Part of a small language model's weights: vocabulary 864, 2.78M parameters.
Each number is 500 + 25 x the weight over the matrix's rms, rounded and kept within 0 to 999. Layers, rows and columns count from 0. Numbers have three digits each.

# down: layer 3 MLP down (transposed), 640x160, rms 0.269, rows 505-586, columns 80-159
# up: layer 3 MLP up, 640x160, rms 0.283, rows 506-586, columns 80-159
down505:458474524476492550504469505503493502449524552471501530517486485516500521492494524471530494503527505512462507506518485480486496496527478513490504503485495455476482532494492501487533538493494515511463514469496506518503535516488491491549506502
up506:484454500513516484525525446509520494461551511514499460552540490516490516523484524495477475527498513484494455509537556484517530488510519466499520498478494488498520525427504507523527499499510521473497466486509506487539479452511537463556490522
down506:476497509551480453508562493537519470462499520478541494470520563498472488484519514490503526492493508514527451511475478518522495490510525553488484505512488495468514456511526499523487500509509524498524498522534510509532470473536504519512489583
up507:447485557528471476514491470503486481516466514505483512497502488491515474511502490543469502479495470487516489531474502491501471493464551497470509515526516525536438510534499456470529465550541522495497499474509506523528482513517444486543478531
down507:511506493461531499509485495536492473505531472492521511506508490478505486544450535469536456488514508492492532477487484482529493535525460485513490485496488494495455496478499513472447483505526457498473483471519486451516544486477500523501504453
up508:518518496518501530532483513530515480525476462511488459524512432495469514487499483480486509506486487550477492536510535531499528467506518505546469504502517524499503523523506520526516503538532534543487498513490526483502415490503496494527490498
down508:502546475495440523495524533514493523482509472475517473505495493529513494510511510516506525484489537468525511497496500532545502481513483533499475493525481522511500516469515480509476491486479461506513519500497504513468495506505489501460507513
up509:500475537490501464490471519463514442503533481449515501462503528532517486484498520468468498524514542484490465523476543489549505510516465477492497446516484506488531496531494503494499484513483524500514489505489534467541498520515474458515448493
down509:490581483492494486480491425510496506528472545532535530534485485530486499438483494499498495532497509447481446517497508486553472489446481509516492539502537500510527515462513513518493491418519498517531510489492497511530497557490534507538495519
up510:495501475486486493510455496491521472521464481523461513459500522464479484523461517516520526488481523517514527469488510474469497523495505509519510515482481449535466482495505505565499483476478513500487516480512509511476515512485490509485545516
down510:510468487508482511486524555513486551500522524497472503495546511458505507493483508483531557524503501530512479502542536493486483475525543488502466511506536493496527485506471524486498530542493493479477514501530543478503478481517510493486508457
up511:461449484489502534517491529499475501535489483483512470494491526480514501513517550478497493486510493498484516491516521474469492550492512570456489470472473472458546507499519472519513495508510540506521510485486499534486489492493543503537505477
down511:517526522489451495552501484471478521507494514530546499513553512509510477505492486519513483473504506489468516522522476499493477474539532503536486458513519476481495508528483477529520501465457505509465540522504491443482519537526459479497442502
up512:483553507518483507458497468468544551475470531504524452494519518564484535467462435522510511486525500494521505494495507475548477486491470502519551457472515511478491506528519534474516533488488465524465537486484564523530458506468501513476524509
down512:500573499496516498495459558526499476481505564482533518457553532505450479524504517412497519501543506489532499519463506460533487493524491507529477488478488503497502504545502504468535539529486500498444529480511506510523522457460479448499510489
up513:482525519451553511497496474545526515471487504468499488459475517485541469472501515513500505503535457507494482460506488490473521496521503507476464483509511502494484457465485490497467513503514474475486495530467507481473498474534531505501489529
down513:517507478489504519473501539504491494506491519525512520528510516494511469541495485501525490514490511505509491517521548473516521494512477495518504543517496521499493495494527502505482494466539505527517510493556500539488538518496452525522520447
up514:458507524511459496498495500520509500528503465492490473508490517504467507499438517517551496492490495478499499518508472509540536515512499508498522469499511528474483454534508537481503493506539519434505544516511494521487493455478477483500558483
down514:499501495514533513516513460489506466498520532487528496521505490458492477483522460500524536443469532485471552442500512537507513537468521505475490523476530500519430481513490519486498451535496473521516499478518514441477531491525496492526503505
up515:525488504479490483523500516469467471479484517474509498461472462498499489472480470507496489523485524495451509557480519503508508498500485478489518529451469499534506521493512557469510487488543525538448531491491556506482478481506498488513553523
down515:477568494496529500503483473480484512514474475451493516527506510485462475503510491492460521439532526490474473489523504526494457473497483507484498491547506481501537503465495525474482483506504449500497536516525458470460527535483478544509489518
up516:537500510466508444525508504510532543521504471518529523505474500508496523522475477520534505492495519503474491514517548528496494485519504520473533462518509513482469479525474494497475481484486492504492506485516505508444478537493522491505460510
down516:536463488502489542495500520491521526471490500469509521505519515505513472511526502512513509523489523498493512485498457492520530495525489508505506501520485510502493488497481545483462500495455479493452519515546486488502514495538462461504495511
up517:492539525494488516479515505509513480521518516462480521505484496486522511488490490436479487478495480538506493440522473477496500508500493545487487522461483488501516459502518515502552510526496490513503482511512452467467487517491494482506543545
down517:484544486487499526495493521459507519509516545538514499529563475514505473472525460524510518510487574544485496473542494506495476494508510442488468513485476502515488514512479534536549509503520485513515503501525467490473500546523489485484557531
up518:493530495498471499512496504485481466554505482508477511475527520528496481508502540529546510504489533477409475526497515476489547511532545460517488545501518492501488470571537514486519529544504454460500475457445463485458506508520454541492497482
down518:518493467480497542531494521500483483482516564494510515525552507474499453581545516533503494499452536527484515485511469539479450436498478538503486482545490500496496519520490496498493457470505514481492547500507477470536504452453479556508537484
up519:485515494496480472483491472538518470529481487526521527485487516488452526521475523480488534523508474483483495504512503512512524509513462495530470490449522459504494472506496523495482505472503498503504487542481484491515491508515484485505525527
down519:514479458509532510512491570521525516475526500474503516487476481502520496483450523504521500488485515445465487473487475471497496511494484540532489468503518538529499499485470475489516488519484506483509512505520476493501493512496486535464481471
up520:453472509536464528512470488502451471484458480481492472491538503459494515477534494478497496460484489540509484473480509526494535529537520483525536532465519503464470500488512535485476472543470511531481525479457485539525499514525498547459466467
down520:522496512503502470513495514539480466526490509470513538488456489489475500533501483552489499515523507495513498480484470544497456494485487510532492497504484490519506536489481515507520502525482470532533542529503508492482474515507478498483469486
up521:518512516470539476488513521475484533515533477477529460523543499464478478520497510532520509522475509511532479439511519480525504491495498517473487507508513538488506516521478538470521441525526520524490507535503460474514463470522511470481509484
down521:502470530462476505504495488510505511501495470496488508485478466499481452497522489514492492507455471523512510484478528540564485476494463523500520505516489531496491499503487480474498473498513493497485526549507483539508506506495508482512510518
up522:481502500481470465480490522506480509531536480555509505521519525477559517541504528504475479544493469510500500524498485518501495538516513491453501496449469466492494498488509481496516521481511488510506477454526511462506503503482514506476515463
down522:495482437537547526521483528496475497505483515503482514515486498543490464494507484506548509470487556512510489485516503491522503494496516500536509515509465496487493494496477514556482511494502452507508515523493524501497486538476472500506500526
up523:537498488480492485514489503510515519505508534536458466484485490516501479493499493507461503494496510509512494469521515465528469486517485497515482505461464503504486473459526505519512540484553502463485490475503498543501511497450499515480474512
down523:525520510475488525495507482521472555481498514500490476520470525534478483538522487502516483500491504555503503481513459507512502498468500478551541516483492493565462501494534509527500515520515504495550523467493490499486530533506495487464491471
up524:489500493561542543446507480467490457505497480491504505503539468493528513534531495501464524514502510465504504559474527532507519466520456454519490502503531516484489528499502491518505461475531496501521475475499501514542493462443485468509502498
down524:524484491507494481492516485503448553493513541508510484474508532513498481529512459516478511512463483493491503507512425475451499505512457514529501525500487490502477479488498511518528511505530472520475548511500495585541545529510508522544509503
up525:528458515477515473529496502476534500486489478505431500494521559481493486497520493462536470493549472476499531498469516497519489556559537520498506468493543503505445445499531467521561525466497450504495490486483460471507474488496530474519509508
down525:526555572530540536483470500472549529515487447500490539489497514545533441484449520459538490565506538524523483543518526477489510552510541523522543468520480539519454446467504466488531502477541538481493488466556513509592447458518490514549497497
up526:515494517499501492524514494491501497531522505492490468480531473494494533472519481489465501497479522493485448494502528512536533519573520516492517454524510475515454513536486493526488495517519492512521463488481523504576495517484462527504477484
down526:538520558527465449500478478521494489519486463507479501481501546484501466479445506519489476493498494520517513524485479522519473535498507492535475535496493468481537532480502554541471493479468509440506505513497478506477507494513499463467505475
up527:475508488515467469474489493508442493507527525495497502497493515476536478517505498486467500498497450502522485484518493495494493501487523526482486493494500482488515460526463470500513520494493506534482480468491486459532475495465526478511506527
down527:541490484473456553493470530554498476517519508514478551476462516499492505515502558483465462497530467532518504514526532484474523475505514498550510513537481513462462506506498484501512493489546482478508507526528518503515564489499463498477483497
up528:468462526474502531495517482484521492478476488494508517482517520491511500516477517527525495500502499475497472499499555484509489485501531472506522472524501533501512486491445495511478511508547501482499480533493463483471568470521530513504461522
down528:495506493513485518483506522491497476514480512487523503495511519478504499487508510491527511509529501460506452498516516493497486485473498468495516518481501493487513455499506466511490491528495533479495548523475519468515467497452466506507481498
up529:508463521515512503492490454487491543483465496516506500504521473508477502491524470483497514504506484496489519481501516481488560500505520493505511491525487506485483492478490494500505537528521541448467500503496526520477488462524520512534538505
down529:518528502522487541479473524518527484468526515505452498509510529546487516470493524483493481493478525509486472505526484498507480491483473499500516523493518527483487513517434500488487482511473494514462553508536503469516509510514480483501493531
up530:492477510495483479512517529516484525564505493536544500520517531519522542512461512465490488537516522505476527527500522484536504495467481499484531470423504441490467517520539500505511510495500530527470543513548532491517491514520442481512535502
down530:524512495505473523498507473485562488487495474466459536477471459521497498502577539530524463523506475475523470541489495514481491501523474521461449516506492535531516520477504514486483574487485505476499465514489450510485504490492497509499519493
up531:500501498524512491555516502445503497488518457529489476543534460494493516496506486535519502534490480482464528514515502472469481502476515462524528534490461518465523482550526474530554512542478514506493499523542535488535467487494477505517524505
down531:474549552501489519475536491521531491526480491475501512540459499489490508506550472475510530522512489475512489479509518529514492474494512550476474507504523497521437509503513500502466510498503482505457500521475514444481509531494496512489463478
up532:489505510496501499482534514493517469506540503509529477513553488483488521530491467458486497527523487526487506466528496506479488537494541507534520451532499464437542488510534485562512465490535479504499491510519446478520502518522482503513544555
down532:479526529495512477531495534443490518521509506463471500467477501488521523477496527486521552477537517477505525517488519519452465529523470516493476503541495536486464449481487463468491518502481502506517509473526529518512518516472511497498510526
up533:506524516480478440487524518511494484475495513502469507483501528501492519516451500534491526530505492490495523527486491520520460519525521536467491486457545438538506463479492482529481482482526475445459527502470502479517474509497514490535515467
down533:495555476491503454464518565509499458515560497546536469458511494521487533538453560507515519466499550439517539520526499469510489503475498490527523550477499482484498492506488548498510472523532477484510496506482521507477529504524500536500542473
up534:518508467481540496493483537510486487555489471498514497486531532482546502523483499490488483517524538452499501583513473548531488496492481512515497464443517462456472489514503490488487515504524533521493466472503505475520517513508528530551480475
down534:523475527521490519501500528508476505496490499479500514484486491477493515496524467501487508481513493507496517506448494480516453499497495519524511486531503529542506495464497545498520461478471497482494496494525507512498501532513482478479512473
up535:517496491516512521540490466516449430479549461451507504474560486544497584496501517494510529532478476475494516481506473514480526519472492453522488495487449509477535534499495496484506493506495490512489490498515476484521497462515441523510486525
down535:436461504495525499509464468522511467505461498516519510557513484514503436542505449508479471507515502523486507520479470498495527472514502501512490504504501518475494485493512521542493481497518488462557542539499492523510513504470473476475472505
up536:538486512465492514497493480472564492519497492513482499547442479509491467532534482462531501474498487507481518549475502461473499534527505517511569469523524447522480501480485521513518514519481509513486541481495505513537502522487530477513458501
down536:518499510497533534443488473513503512528494481480481482558522512508529497465509488521515516491449502549545530533486498468494480469482515509488529517526545483517489501476483538498492474559480491517515519503528521556510490479518491431490537515
up537:540478509505467492444490468479472505500477511559483531528488542507467477500466477534464461466519503467497493487504514565489499512531515503493486488509484453513493492529507497505499482493515517528504550483469499479504499531529511492522494546
down537:493500452488535482515520523558443503521496484523485510533521455527498474523447500494482528488495437483511489483543463486455485479466484488511519505532501541468491484453495501524503471488446499503472503516483527509508520499498517497483509475
up538:476530533506476453528526490506510526529493476503495489498490485539495503542484500471485525458493556514479505499482467482491506527474474534501460486465466487505514466528511475536497396529501490528454515528505497517508514473548538483501480505
down538:489494510500474442481509499500511516483526499486486506518483480505510507511483552489519495500492554474476489484485488458463493549411509529517493501499482506526505512479542474489516464479553489449491537485518522462497487492514515504489474516
up539:487519544514544503479490506480488504502486531503468478496468492516523499495418508477543511516500488513489501524506489497505498528499496507519497502503532497540515491554463481475462480523476504500509477555485547508497488496532476532463463513
down539:504502475507566494538513533487516463505478524497492483499528494501498504504510530522488496497475499473476487482488487548514501527469517498508527531484504513517519547494490468491504454512484497512525473498488497531447503457472503476508509462
up540:474479505485446478493517504483488456499542479508494535508497482550493542553484448476522484508470539550494436498478518503532472460486516480518438480521493532497489518516501471488465528467541546514528494516506518489483547528493526485461538490
down540:553523509481531509508501459530522456503452503473512479516497493522514518496525533547462461512488474528489438505491488509515500511462503502514535516468535477511537458480513519506481487488527475520525522539478430458480495448483524485519512501
up541:531505477513485497442471486477500521510508498523481496541462562472492563502449528514485488475553518501460462488482471510505462517522486559481470505492508489538520524479539492489536495501458506439482493505496464502491490514500487547525494509
down541:489466475473507534508510516457530503482492492585476483519487494493486487532478527460460534522508489463489473519481527514500504447506469486545495467520521446562466537510519440497509486534521439488514550512481486478497520512496504525491523468
up542:490519503497459444438510473492540488481527492489492508455503507522495481512542485519499463498517480488521514458515452506528506468494507461503458511502471550454464542492491507508533478503513486509480529469500504477471502499509514497577473490
down542:503504511498579503525523487522546480526486507501498508468500504521521481507488481501471527493448524469517520503482560497461509454497490509490520481500508512482494477467495476549537520483438511503481481502485500536468492502489516503528528508
up543:517506506464482492487524538507489482470524502516513459497488510539480471501512494523535500506461469488490542529540470512466493479483522511484473523491521514505500500547513490525526490493502508534549488499529549508551469463499464474527509498
down543:472523493509533475523508516466533489531463489476489529506522455491507514457480544508517472514496470516526454504483507477492536496503452540491525499552487494494478527478492508510490504495533456521545488471466489503512476556515499484469499476
up544:523494456521456520528508476506456518505545494506542437528520478499485498491485516542519522488513505493450490505464491496490524494493534489502492505493507492485498499487564489460489518480539491509452488523539510494482475453521486516497523509
down544:494491517494512536512508536494468501493527499511468499520544501515470495524506492495495508530517511472410502527470497530506511508543485489507516508551470465471486486469481475483482498482555476499480444520465531525488485459448525558504488510
up545:537518521441507513483487480499514539473514489500514503512521483486506523485508494489478486479519495498500514486522494476519520479467524496507503532502497519494475502499496520480509530485480496504480499495466529488519486539466510476497522517
down545:479500496502474488488517494529492508539481512498496492503480476496515507490482473495497499493499534505526502505512489481467513484518493516550463473480490529517518500521495520497522544501480510489471526551508486542469510516476522478526477502
up546:518461496470515492506581528480531496515488520493519469481535521507477504523469471518506490489497490462496480531507501487484525492507498504489503478511500464469490488516512468514506537528570499501446479496467476494489448501484484486562510534
down546:521561501501492499461508474480513480549474533518487480485514500541495515473538533505537495534522527540467459516496494493547522485496466489503504533466528511479510491471492493557533505460476433534522472533500514468504509515529484511531474474
up547:515498543484466520478494500518494517485504503515497509461516506488509495486480489487508490511499517505484515510481489499497526486514490528497529488499492486490513479523481476528524500489496496512508509492496518472502501504496526512503510501
down547:519504515519492505517515498499499524511509508473503499511486550528536470549519508508506483461481461516507538482503499535547518513503537494489510520493524491506488497545472504513496536515495511497515493494496500521491476491514539510480476510
up548:548480483454528486492509527490532513484484519459515521508543490499458454482510469488512508526513568505488508529502532471501460493499460495500492526500494476483504486485510517509516464484469515479456506515526538502517506480480516521514499526
down548:442477466523458484545500509456481513538464475489500478462516476470495447505485475473448494518475473483482509505498455525496509551499539446502496512465469474518522496537483514524498460487485493492508527563491504471470496494496517502520508514
up549:497489507511477487514500459474522505511473497492530494518508454514480468498518513531532482492493489449517476508509450447502528558502519491490550495539493534547472519525492508530480561471516518457488532513494458466481555460466543499466477503
down549:532467514519444515498471543518469461536455503534495499490533457447538510504549503472483535496450504497480478505497474494490531531529453443494507402501496526488462451523506472554527480493504511497516500519455490516522578543491527519497504514
up550:465499474529455510487484515449496498542512514490516530482554497502485508525500520476536492509544474487477489464496512508544505486523557459501556529513464470502503521502559492474495543499453478477526506512487511465507515484476514502534514531
down550:540501484527501493520536471530503494494487511493524506508532481475458447491526464493506492494482477535529527477493475469460507486484513508506491522529510506469492518492519535482536510528467517543491566496502503518488521520490503510467541488
up551:475518523519486518539466553515519467522499497512514470525443517496557538503469459466505422550536478504525501495522558489504488490476556511458527468486469549500454483455504439504482465537492561511524505522485493518483527487524538510499492484
down551:533515493505459462547477529515478520466477508521525493460517486551502518512501535447474468504504470498524516548525489485490525480490496494510515494516482493525509543466486518461491506492462498495520470491507490508479509494506505494505485525
up552:497512494544469468480523502526505490516504491475463508518505509498471486547514527515525500473513490496484494510487531459522516540543503526455511484525510479505499503474499500499507477512498506478470540535470527488489497523523520462580520507
down552:514528507472538492494507495484521553507477489518447486516481522489463537518541428515467481488540474482506477479531531510529515502498481583525519502545517501534503535545511489483496473512488460472497482516487476493493505452526490533519512497
up553:474487528479510514484504528496475502476474459461483498532470536471511517473437477468517495512511509515486528516498555531450485537508502492474520473505536518511505477508549565488445480476548505531485488481492487499512458495500476511475481517
down553:507491483516533494460565484503531524487526486469535479498477508486477502473473519508479525474541524504521470521525501507476493516515502554520505507516478516517525549500510509502498520479534483518514518503497501493485512473497494511498505512
up554:509473495486503508459487551474525469517509519485508509455475531498500483477476499535487437518531496477543500493537504473500480553543509518461498483466473518495505530524547482529464529483513514513514478453508509491475513498536481463502549535
down554:466504467524496462499501508490474504519527504465517482504495553482508522507513479535503466520523514500531504518536481491485490468516543509524502470502455483476539504536521506571500506493529490495530528513474466573477491508486519472508534500
up555:479499515445506509480491501511482506490466473483474492500488504459473494512502460495496451516545444465501480536480495532491517500515502517511493482506491508536471533514493488535555500529489509479482519490510494485538491476494524501503492456
down555:508509464511522518472530501533533513508505515424481483523514470570517496500506484484474507482527525508490472493527481527486496492495481486513513497518532543509506532484482515493505443487483480554517520506545513527489487501450487486485464481
up556:517498500526476505506514503486514525513533529502504509501504534498491507512496491481498492494524499496507493518508500530499508473521496516500499498518485515522507494520506509516477511504516506525495530489492478486517527500490494502488508475
down556:510492491496493482517513511485489493489493503509507497543483505515471516489497485488513500466509489481503484485531477488506493495522452484517529478494510531503488512490494473483480476485461476484514480474494495499512483511503514503491524488
up557:497514535461509502486503492516470505513523477492512496499516513520486511520497482505480517480559477502495500499488480517511480491523505525469461502459499517484494516502504492484504495521499495503521518507469506484513496517501486497483479549
down557:513486526486505488467514501513535515499467498475502474474520486485528484502496484503512485490501545508530490468519505472520516517473487520543492503520474492469456476469493531496507506497508530478500475466525520478480497514505566479478510454
up558:500459479516500462521518439503525500523473535526555507487444532505497468495493517520524499519502540486520482488470506491522486512527521519478543505493512496535460489563515514499508491498498548492503493530501489478517451509433529517495532490
down558:493541506510485530506496482505475482534494477477477497502503489456521498468524478478524480494483523489462478507524494470506477459500515489517519530496515497464470505518489508521501465492512549503505471504500492539481532551512549481530514538
up559:498494549493446509508503468543491493511462483507475471494491555488529510504504507489511539463551499508465502458547540480501564495478542500452476465474532505466502526514511548508513497419478502496490491491477477456493497527525531491472489516
down559:484500487527474474462477511501481457492475507511482494485508490490508501499569463464534468450464506504518497488538471515521503468444498479492498492529493503556500566494487517505493492477476479449524499503472527490496556476469459489452479533
up560:510460504522525528474512543479516513543512522492488536449506556530492472501507515463435502511486460513536477488502500530491512556511516555494474490493476506516473507467476534502467461505485509476476506544510508504507497558471493511509490521
down560:529506543502501518465486491515530522494505510507478534544487526493512481491488499487505496540494513471479541543513533484453520521481467516505482506478507519435507478489498524508499523503511506488485517529492506521521516554471487503519483486
up561:515497504512513545485524499499495571520497514502494505518514522486504496465470511464497522512459546511502505512435483500482527535539485490489488501517461490490485501554502485468520466504481559515488497500524485519522548487489485508504488535
down561:519527472461480541509467502489506513490493543475435492497531444510471524488536534485475528502509502494517495473557485496473494511469516476489483440526537490489487510470496474466510522504504477494508481489487538514508528468522508514470452511
up562:543568501516487498553535446492456493512527490458516495506518566513457496520503524517538463498495499565468510502515505469439526504520490542511496503484501505472444518533541549495487557458490505531502487519462492520533477466474485512522446504
down562:459557453557540515550489528508493482471456528477474489442514500480527470477488578475503536529500518465550502489524499521502494492531540478498490494489483507497497528500512534509513500497507493535488491480547495436513486463507517501500537527
up563:468480469532491516495511552493494500516502473519470497496464505498499509472498524514500506514522506520535504543477492460540496504514497495471485495503545508502515506515494439528512549512522513506504477480515521496503500429464477539496516501
down563:496497510544472526493471539538530491499517539484470507530481501468502460545504516503506515501500498512481499508510480503554489517497506518494521491493517528507495504522525466491480577494568493487531515497490472468494482482549498506503465476
up564:535491521466470503542486495488471515487534506511500483453493528500493496526496491533460518491472508521498479511459520526531527541505510500482477509489473470496477519486519515529496521494502524505522527472514509521458485515483517487491511535
down564:524514468519525496490472552519493495504471528508507500479545512473534521477488542472496541517528555509500480498505513506498509499513515484493507509483502506521508528527471495542511483515497485519494523511479466491506491537483488483517536471
up565:531511496508513469452469490516488497437501481556498489457489503525542492515508504504518501511511495489517502496503482481493458482512469530473493531545512471510451485476557478496465478449508535506471498506515504479525483480484502500492547478
down565:489556497438520460503495465511527501515510481472525482517495491497521496490545479527493461486473456544465485491481509499489526479511488501470489487511519515493517456500451461515541474504513494510526499519493502505477495511477521511478530502
up566:527475510510495497515482518519511529472528498456497482469471512512472476521479520513498489530548494499485474455498475510501497475494465452496461527508503491520519500486501508491493501470443471503491480504549462468548479503495505514524505501
down566:547456460517493459513483540529523495504479534497505457552562453464495488475542528455497473492523508466506484485485463510490511492455514508526515484489519514532489540493509503519530512536479442519554518552513472504469496494480478510512508523
up567:534497481515464499485540499499519525495498501502511500487525515553536546504459547539532528524482463478504514426480501503510492516477474500550446524433499485525511512501466530501500479457481527490535449529501506484524522494484424542509474494
down567:518523485481520493506523504502542481492493491465491496529445457479518534495481477510498544519540473487527487493487473524475493509504469474503509526499498566506466517501492425477523490465512453499534510488510480497536496477484514530497516483
up568:522539509529467513487517518511524507501479494497486508520501477481492509527473496473482478548484499500477554505515507520505493556517475526504502524500529506476458481457501483509565482506507531529503544453435498511501468523467465517545514498
down568:474482469476497527518486492516475507524496548498509507497508435490496505510519484452470493503490531461497508518516477516504477477483507510512485490446469497516495518479469503489515492490546462501496516526504520507465519508492506514487466513
up569:505447516508483540497527487500492423506487514464533516526493505508515508481504498489516472514499491492482531479497497527493552502506468468470473503455519509493469515495512492452501411485476493542488496540504504500571492534505498511519530481
down569:496459503530500517519518474512529465472524449465513578468529554472468491527498475502474527469504478511516472538497453514474526493517482487488545534542462478475490533506479515540517492495489485518482524496466492533515489507550462509497506484
up570:532514496481561551484481487495477513499533454503516522509493534500511478477534507480502533562465550543475479508490506471521506499498493562476506493474519535458505467555515486460504484535525504488514511490530509512508508506511472547477488476
down570:530489536487552472486515469498514519520431482476481491511521527529538485531538512526527479478468554495519511545508498519548495504478487518515544461515522509529468530546478548491505506506530450476497467486513500462483463443497519481496477493
up571:518479529520534492513470532491470501507487494506503477509532491501513545482482505502492521527515529513517461538468494497493505489508503531482475493509533485512505503504492512520502542485499473500483481514516449519529486532487496525510463521
down571:521536518477557463504542484544508525525511533468491489493490477531544538479524473506463492493475507520478521535520505530515533507485531461534487508521492530473457467497514518476480506513505490462517526516519529564464517474511550493495531507
up572:467511515527497510488459505522553506508499518510507562466465485500518546512516485477516531578505449488493476521510473485513465460469504485474503510497503501532526505475490535475515503506533519535516511484525497479535510504505479515492482494
down572:559510481514479458524527493509451518469495495480513498512537445425481417511478519501492510487488519493479521469552495493513496498497483451491527522545485495477484536529471537513489480487505518481513475486485499488514543517497501494472489538
up573:467522518503472494540526503486483487453511515493536528541488563488518470495461505493510550523501471499483488498453503509562455502513469492484490499495514467514498516502473503495500487522503471480529472483523500525515557519513475540472534494
down573:471481499478478477526501530455520499493488485498544520456472476440465505521505460481502533464515522448548525511535472523479541501477533513471503485484504499478470506528497448523493472501494496454539467458481511518480507453495542521524509502
up574:504493505531549471466513529475508480492495478527465474458512465525536500489493507492518500463482548520464486483470505472524495522506508508486473501534489516477494495518476477500527518546512514550486496514515491480481531530495480455505453493
down574:509489511546508460514502502496455507504499502504548500502458506487478534480550490506516527482470522487508526505478475532549524574485529470490521461512499533447543493523477563519474502513533512554464529480524484513494504535507493517501493528
up575:508506514540523461452509522464487468510519504507491482559462537489524499506470453457511495497473509509479451487534486530483474479522484478501504503514520511519490477529500519478498495531500483513469479475487478498528525519455540501491483496
down575:530472483470529496530484477468492497516493479537526492499516496464505486460499491507509515471487494473523514521524475566492478525505490464501455495485506482539491535504504560491493529501473535538484522480511498496551522449478489482480523509
up576:501481505498489477460567521466460464499471463425478507454495563478552501540491509465517493511492509472507514480497479494501510561517533477443519516478492486512543510500505476477453499503502519506475490506508533454464518501485459525541501504
down576:499482511493515499498488517500539520449539450484514480539476514528507447497486532522459528496543508513502508537528496530539491497530476496458488510484486510486490465546530514507529497526526474490537512496516529516526488494475494473495520526
up577:491472523510500474435487539505465529536507520509527515529510522509479489455490486515489465513498506496493472477449516516497467530465476525507510499491491510489450512503494510504525470464470557499497505520482501538517491496542514506538518525
down577:479474505512430505519480540509529501519474489496550505485498499473498448482537497494541466507467511463507521459476486470528492473512502490478510467515492468522496484470529518484522472543529523477489495463503482502459512560497498461475507482
up578:497532485505529486473544483507533503461516523538464509494494502507484532501542525491482500456538524484486482501489515462504513510487529524486531517496475504544450500517480517500525504523475478519526499496480483513531498502486520504496478548
down578:485481559526482462503493531534498526512477496520556477486498483494521502503522499487549483489486466541532510543475501523517484537535502492503458477477480510479525516513496502503488508524459495492501530540524513495502510490525462460483500522
up579:507518513478500461473518490523477519507495536462464496512466459536491486460486547509483443510495484523549527474546498486484481522510497469492485527481490506530461523528482490463486466507487527502467527498496507527519482530493507495527453512
down579:503505506534539500500479480551469521487527497483496467460503489542438515488514535544484492545500533510505500492531490552480455502518495497503479513480533499485545524521516507491479460490498511503523515469479496495486477500527516481470522479
up580:508499473483513492522521511481491553499518512509494475516488530505508517447538534431481466547476494504538502467459525484445466531488550479538470487469522477498467537506505517480564498490477462511499524486499420519517501492489481461503493572
down580:453452490499462529518513523484488491498490546517505497497498479490474501549545521459443455487451484500506520560454523498468469477512504476528525513508491476490487468442516524474480464523479475517500510525502473466533530528487501481470502520
up581:474465516498485492493486498474500488494500450435494493487517505487530516544512485481458497496532488536528461522449507495529541523523536529560458496452512465511510494497538517503485492512537514523484493522505503499530510492529513503478460459
down581:498533464496516508540544512521495547515471489534525485555491479489513484452513489485494481497501484485500473501516518527515505513546453488495506499502472554489553486525504486520537552489489532482498511514505528521501500514481454507500536514
up582:499543480536472531498456511480483505512546520513497545541502519522510492500479498520516502479497469517505483488515506524490466488512510512487486475486487513503513481526527487506505470452493504515481491518484533521518477512470487571509473494
down582:502486501493548497511488481511497539515501493482495512518496497525505538514523509514490542485466540514509510513537474500549524471508521533500471478504486488476468507531471484467489509491470529474476514490436518522452502523570484535505472480
up583:499515465493515467532530475504517460480485501508478474478506470442469527506456508457506501524528521490505488478483507510484537500527497549482519468504477516487485518507490486490526499503513483477489457512492508515489502533496494506526505474
down583:513489539446538476504514485477493505489512541510496488505539477469490506502471503471501475479538547518496524498506522539509485511519475516495523520531448475542511509492483528518515469502500538507532477493502509498539513509499496489503487492
up584:538497504510541478445485477533488515474543525502487476503529494502499559478465464515482485506495502566526473511493507460543529494515464466477496492552455478495520543532515466500501539557460490481517539473530523491509467509476499509541467477
down584:495476506479483566478466468504522468490500517452509535489530515520521484520488478478500450492510486533481515486506518482508554460477553528541471484537491422509518520540479488477519473528487475527518517475540473522565533546468428508441531501
up585:499477534490565517532510429487501519528482515500530478492533510477490518507489511500501511509480515542495512495512501512515474463461505511478460467489443497467543483510526498502493526447494501554474513519513466537508498485513507495503510502
down585:542502535511544526502469481460513466493513531498511461452471515470508500517567527490507535513528506474494468496501506524507508472487520478492486450466500445494487488518447475485511537509493537522492544488515507505490524517500470501508470484
up586:517508481521471472525488462535527517501501519482472474479524487516481513502533490477498463565472523517452533453529501516533480508510474521484530528481543478488472500508526477478441549529517520509484467486444482500560513467497468573504481508
down586:485525487482537534492543521488504533516499493489544513514510467494475475541534473507454533529543531500527522472498500562535504518502499487511513508483494474491521480508527541475473552513502538509532459522451518475543500492449499505480473518